Weights of a small GPT-style language model, trained from scratch on English Wikipedia: width 128, 8216 steps.
Each number is 500 + 50 x the weight over its row's rms, rounded and kept within 0 to 999. Layers, rows and columns count from 0. Numbers have three digits each. The size before them is the row's rms in percent of the matrix's.

# k: layer 3 attention key, 256x128, rms 0.106, rows 136-160, columns 0-127
# q: layer 3 attention query, 256x128, rms 0.103, rows 137-160, columns 0-127
k136 128:497438474544475489472498498558505499451558497474533415479242509471458559525498520580541446508523540672476510462437518544485530538460506498519565520458504471382452456545485471548439474475542501518513410467516526532436535440412455463362512536506495558482486535547591512511619532429494451513507519525468389500515455517539482540473485543525474508565493500501457502506504488516510464556495
q137 101:529485549488544502581516504502454456486437563460569395546401459546456539418487532478527458551443544569523543456517545605562498450427473479554493522504534677513489541503431585494481528472519431556503358447526481529490461473454556471485483552507585413468534572532534454584467455537450402502456478475474483550561463504432645512507476552486515499483469495566496512424485481505520474550544
k137 098:540528518447573508487392529514550474454541492439553458516547395497438549417473527498544491595522602525545463453519471567476533497316502460604452586507465567462486481506488537515428402449551449488503374412524510524490527434509524455447561563492489534502477530505559457578539483517422399523469533559478414444578511499504513604503506468493517485537499511542524444499534498493547480517578
q138 116:556488500449497517543494478485400460462543526509561487540641439561572505558448523540516458521552504423559529506508412391494457470442478496430505620578449586460532552496481557459500518540424535592554431503512560489485453474611539557555414484562536487452505560515596504565498578571547486481524479443462462509536482485474498417539490462558482485562563555501473496444549452514566463507383
k138 109:425488508521533541459506501475401492516507524498531508614724444515464492486380511463542564508559534319514552569515459448538492464530533468479444619579489556482498547440497567490510518492437479496569456431495491497538503510541439569571421449546550525447482512445461476467471489569437538487530507467528560500515491546549545450527538453567449461529491497514452477457522475538448525430499
q139 115:485513633539452485480524436498452497537503457498419492499546523478456452493541483495542504421466446467517562567426540486540443515506538530468466434503419516567502445607554473536551457533569478473427392532421588475538597475472467381475511523443485491565497503461467536481447479441618551460489468508515415513579445531487507564461468443465481538521481349423545467529569555445497462580442
k139 112:521450483488467489494534456451407505457512491502484438552321569472458498502536548570528489533505507634437579423452494497543473565547486445488520442464463478555495531475497433459520559461594508517511426537550524442492531442369488410420517541540440489554511538505531508498607516444497550468519418476527423535490503539528493455468411532514510587531534411481511577578549539499443433586473
q140 110:431427575452499504475575473522512553558470521531441536401472567459442400519584465460487566486447416465504549573497593495490468518555567542517496355442506481533522473558536438527522458508575440517409464526392528521584525495494443441478549510445466493598582476478469458414456466533561588449580458496487423494525475504473518498517470500410571460484446432444563525540515495455471551536546
k140 106:527463430504496508540549431520478547466513508553510530474359584471494442494592553574489519456454492565517528393500500431491453566462476447458545377425469450524537511486505409442533525448560478474497487575523494459476511507445513440435534586529406447611536471526507482537616578466528515465547426436462454539499495541469491486495446448488516616586463413463484567564525491476572462546542
q141 101:473472338443468483497519556542627568517489431507490506501419580484540502532517491482464496508468522592434504453511497644446534504538469543501526442452494431555490544470522425551495480543473534455476577467536393464454443555523480515472552434480446483527515526494478477469486485427424480500513520494495549504452579408541442519486467598534559556448586612507481544537424517491433547415608
k141 100:547499536496479490527475546544617480561432470476481536467567544529544451491570450453484510477451498407524457552534472552468546520453476516479499398468556503482484479523477477506505502570466560546395606485441443491483440546601549484539493387509526423502508461619493485468367477480504492492522514574438576488524583409418508614527604527488569504368495523495514460473478530459564553494480
q142 110:493484541537540507544545554523547535490443566471489504486400505451369524425536552447433518544425539568453447504519562571523483500551521530551481416392538479502407525528439418592405451439531494479470490509492522585496504494403498507457565558464461511569482489477440460543468473499383426510518453535560568509538540505482521526499567530423555463439378505518547480509398507506421552488590
k142 109:511505489446548472569480510605621510438516498512514591428388496514484523516558503533509465534457500611505428417429546507386466476425475483524584447407481469451488503471498442527465388456527542518460516567540506529459469534462525449426608601498430519598504439524500495621568554468491437553491526513514433467533530447462447517467495485468590510539474556495544521490479519493585474559547
q143 117:533483430419496496537562520483473434540517551490471473482414507595460481413478471504487497574460605607516530520498589655491488465485439526588506479429437672554511546510424547463452499549494488566478440473527472532491473530510557516455500558498449441460569580504466445592399467522430451484433489490542490570580536491461557551518486526510544487495495568501454524420458478518506459572503
k143 112:559478496396551508438475531553553503521544499460528515526581488521456498461460576454487523600530581406535473503501434571389539509336510507523432506504470560486536488563468536481456496485528522460432520449533498484446493496550497433409577541513532509454501516527560453596389513421434412549516566495540477457591602426482480623540588487457498472487483507531489462443508485495568439493515
q144 120:515522365487458473448501494387487423446516526494465520503523539599574530515450428523436450502486593489530507490539454527503474463552412466532475578505425574543497501465414563391527543521389529538497550484576474517462487519592538574535409525532490505388492519459514434522472468419520499469384517517520580584464587533480512541536523535541487535455589555501467499514521513530481383558502
k144 109:481508507479519540404463536507512516513544529483487490512597515505519504553387494443401484542542607383493499653518404526466565503500497527492411587555492579528544506504469546503509545526432549470465573404583507493436486493603504553553421520520558568348481523445453481444378444467460479488483506523505525503481561502505465483534568564422482466458516569519489467479538504506511454448499
q145 116:495462419465449484453461570544596575549474432542499556484405596493594461505579498446483499473440481570418457526552510528462507472548462497496528418436453429543525529478532428507479500529435534468470583497496398435494386548533471539481564429473393484502532522442456462448454530463432553445497495485533547532456583404511441478537449576487521571460553558498516562561466513480459555424588
k145 113:576488580479479490532471538546589480576448509504477570489587570501533398507598499423469489470408483408491441579567490527452556495509518505456446393464546484485538530522478513506556553580457590507392579463451505482512448540663577535583514423512549437510518462581486477450426488453542470480499509522471558493522493463393473569515542526480535454386527493487509459530506508461507535467482
q146 098:493573666407558573589550466483423451526514534431515528542538455551496532431467482486488519506517512459602541540463490471574479495468545480495479531548446626551551549518438568501534522455566448580412367489456589531535538480515491524464540573476471413532505496463500453565459471562490467464475522463491437521625432522482558503518461453500498511458489443494473454465512493474567487507372
k146 094:490520497431530517517491442473421493504522477495532505516511451497402588447447543571532509581518492495515599421464461479498504517463502410533429559493423531616552577448459553442529504397628420464524410492540532429497485440377452468386574572558443493516546522411431468552587454533456459513533452469567503495533525581546534490498443470476502515538550426509501529486535488457528480542472
q147 111:460488401453459482460487501487563537533474475513422578440369616516517442503543471464460551487463500578462473534515543586482483518579496550531486404399449485533549506509503455494480480499486541469394564500486438493504481532473457493475572494451395488543524497457415477441421430408465533446469469517555546532464580476532482545512502577492540563436525525476540548589475586495420542505655
k147 099:582508513471460527536479518577595476551483481527498555473431571536565420559595485507414478501396528525515447528491472529450548542464482495450472339421485481558541524558446397460517522490469579521396595520494499483455465521557559466551547516508473427542531487559500454501441462424539460480490490546483494530500547413405444576483495568434586510407502494487496457574483574472586443502479
q148 107:487544539600541463479474466365397415435497544521496465579577439437498534489483484520549392498554496451532477440517502415525506482485493454488443559502509449488430465537506553524571513466502422415583491507532537517470564519452551474519439505512554520414413464498583517519577537504537461508422501528506516528478416596492479504463571441577391488526480424534505463569530509577587403517425
k148 101:446503487497423478426570497483470489435550524447508420501342513530513578523449465530495486526567494622465562520505555562527441478582534515568474644530539506456490482530532536535468487520513470484549340476539510554523560501407444533460455525452462591454520541393546531433581456557474531466431478472493462477416421567533500416475456536478473514531539506556447555475493468524471508535538
q149 111:498533561641496434456411468411425422463436559564471532568528514390463512514513482470500496435516525463440487513497482433553479491502532451497446529503495524526471515583450483451584563509489549458499539478507562506516590531506539464582448536513514483492437461480518480459569548410571499487406486455532553477450482604477458541474519441486402549530438384515571471627517542555546416579504
k149 111:456485486474461500437551486473455496451508486471515461495356537518487507590502482498425503524502534656462589563482539533551419488564512521521476594513442545544521537526488457485469553555461525516553410459595575490503566479412503520551506581503499590497510561389510491463580484497520495397440408443508450531447469558507506383465424572471485514521477517499515565512502566532423418573529
q150 098:377502408460520479462606413517469558531522494460481438489484551564520510462482418552472494515490566504628608454510572599514595490516467557548532493499518543515517469509467582446556523553511469481445488486499447500434557529500468485430535506442511434446575431502362483485423449506560420518432504593496459512477566534491569580479420604508555479462535502506504514419481489480531421488485
k150 104:550483414532469468512540480416488524538529498455549348494422513470523544455490545540432465509556608506612618407490438541519562549445444499543483506490459550492536434540458509439484528492618505441466547470573482479462495448438533465409451472492511486429552495499384502493417503480468422533482495561455469519440584517438480589522544591473473492576519497505507503425568497547586470502468
q151 134:412511424482527489500639417523485505535506425496488496456547590565551472560519363563483474514533497453576573493435447513451573544479480576498506518558488451501504364534545507504614500605539486457535509543511440525479575461507417478508495467428539518506533438478478536469487462543627479486514538631456443495509497533524468531484468528568526450436488537504425454411462493454549469434472
k151 133:444493396536486509531586439425443530525526518506522438536380573472503518552480515586472466471540525530556595390363534492539523565587407543512567521483426529463503438526501493457571478447629491485524581554538400508488489457419460530387397495498457468480539509496441517446489517510466556545506508547436474579433475536507519527540478508473468540549507478495413552485501513560507560483451
q152 110:539482468447467578480449540581573581487483526488550576486435456484530480471533519478455587524462521544491489531517498537486490499531524491493524433499473546531513629439483468545409510434496577548423484468459474463554395501553474528514562468536424438556558528525510455513455479469400523470564490405482566551502600416522554523518428520451556542479563586477554550537452516451412636410592
k152 105:569538542467586495504445555518532499542468500534475590472666444513529480443528496411486534472405483381484438544608440463499520499426495474479493403475531497598510557463432509521505479497430572486435529481440513438501459530596563486598563436559556446550489454580465442576410495516486439479522510545513559511551563435424527563538509466467555469455494489456562487523520521449546527467516
q153 113:540488626531591514619497481493453472485533598474579436516524379491417530482457509495526497527484488499525529456471481424524480511429533475509500535565559511479407525471517541500422480453564407552537382503438600573523539437419538465487484553519593542551520484578532532530572494595482480554544476495463480465577383527488549470482556435509495413554392462484502488442518460509495523534475
k153 110:446509500528527489502473450460474535435536527498527498494455405477483537422467533547553532527570461591492504396437515460465437489485494420517572538519440457469451499466524522512466410447566418496591388526529552530481506514371444465434534573493444595590508529423546519555651543570440540517495502482465435455542447552572505430485455427533470511624509475503503547510462445512502528512562
q154 130:542455594497436461432401540549562556459554529548569575481468420402536477505516565473545540456475446491424457537563511424533431491563554440444541474504464528496561590524550487473410496442432566487463479456435520408549444530557478504528509503575484481516460549505567526458479564472486596450502440386525520510485511433561537508512436427469491555515586500456557564607501516468413567491499
k154 126:559505525500548515501479533514479468502451512495478534504650491520527415506537518396538523443412461428431435574624425429530489500494576454479426428546589457559535573467526472543517557538372533454467416488461558454520515524603541476707552437528564493534500539529513479504516472533560490441542453487514588467506515501477531435477496474540542482482506474502537471546523516455470491476494
q155 123:478425469358433547514566523624520512566578468463554561437552530574571452498492517525530535565507485483565509538451542512433492527474478544508558535593436556485562522472532552492496480576465516579490458516461463455528434500586465547474529475532461456499547573501490525518395524609474530490548511479453401510560524403552553465500476505463538506506624574444413494396542479468519527423475
k155 118:525457496519528495526469505503454474572468500537494544570718503462464461445443561457543535474500492331518473523544478445496581542465507468466446437568530504446507548500516593469566537509464453495452633496410497462522464550563529498485526383566528447445497502579482497503421499538500483548572544504508580483546531486484522545516559457554469465485551441455505431520516479501534512386430
q156 142:520513471472595499494466543504486492461555539468616473511510405493528592564402538506514405543562575507514426463509437457463518516456468483541518618565529567396467529448447555449485532490471466567589497496577524534478486475525508582498455514554519503390435543520568474571539526563464453515483550512520485463493486479546506454531538510588436476534543588554403512435476475578559457427374
k156 126:476544523478561464462450557500494476540523525464522466499628392552441518476393482398547522518563518378557451559557453507518548482495560562545474649587553541433446454478526574502505478541461466486517461491505499562559462481527477556570485455493570571386491497475496529477440444552459503562488579543491564458519508496517512509547595498554452380456499532543464432417447442513514534460498
q157 118:512466444507418464465459532467492482579462383522421550446435586455489461455576475451564533448505440568408510518510552557520487521555470516532501390463436499528553474489537460512498471570508480442413515499445470399554462501460464463504554452490403470537539507459393513430437473454518610473480491488520458567529527455514514503464471554458489635501536445446546517583565529463405542541607
k157 111:591472619507452535521481540558551446563458479502447543483425586453531458490616536450503485475407456580474432577546514525486568552506549522453472347471525456498529538542451460485510511520469543517418513491451505456487552507569549460539530485507460416533513491659540475528488475399549498399522507534475498489510433481467473564471450567543523518408548452477523466596553562465494475544432
q158 112:529550560594512512497503451471498498441555568508549426547632403458520508575445441546484460486551525391532497499467451436550554496475495452402505631573550440466426456488489499512478481482475494508591535506526517519463608506529493514515413456489602547458428441561540560480549542546544514561451568550496483473422456595505511508478542423529425424532452488552485473450540492511538456486398
k158 107:415459387598455480486571416427461514479550537474490424504456493506582596538449481567494445471598506502486567450453506517563441489597461506569506608546554494484487446464551476516475518503511440485614455505557478498483480480407444535535428497435489598450513507412471544446532516574466596526481510491529490542428495570576531396445468484472443515567506549479481575472496476544434541452532
q159 106:490484576512641489548469526473486441439532551512554466525553394491493545525433535486497482529530521451547474433547450426507462464423476447505474593569575514426490542455425536491522590438510468523586462466543502562511485444513545504509436547556595504452447482537638451543607560573489465497521506467490586469495452537488489437554543447564466437556504504566446503500486427528601455524401
k159 096:393535526451558513446440488538478528469503524477532470452595404532443511507410472487521524511593522464513496504507478466534431440485555515540490673592533542465497521460568554558486492531487464434594397430454523522557503478482449540555455501466544570450493487372564507486526475598503542547488502396522534444504426545555509454534526462542459455552435566559469496433454441495548588526548
q160 122:560526577613529512506386510431511525454478599529522506579504445397436529490485583464477501458523508467462419506487499398559474458539567477433463484419548425508442538524498432560410478391500534485508552487476568514493512527451512474481494547503534550515399458485554530506550551413391484514447481453546558448457517542466475518501566415459443488556397434506577477620511554518482499507486
k160 112:479499508503458469483545474515533466419526495528474493466433495543538551531530419522491495501454417618449487551492559531520373422576511461540512535476575463572508503451521444575459503552446543520538406509557567522478501531468465509562610592492478589569441493404533525526607505552528534472417457444559456470450463483546476334423450504478542515489490548480556529511471517494407441557558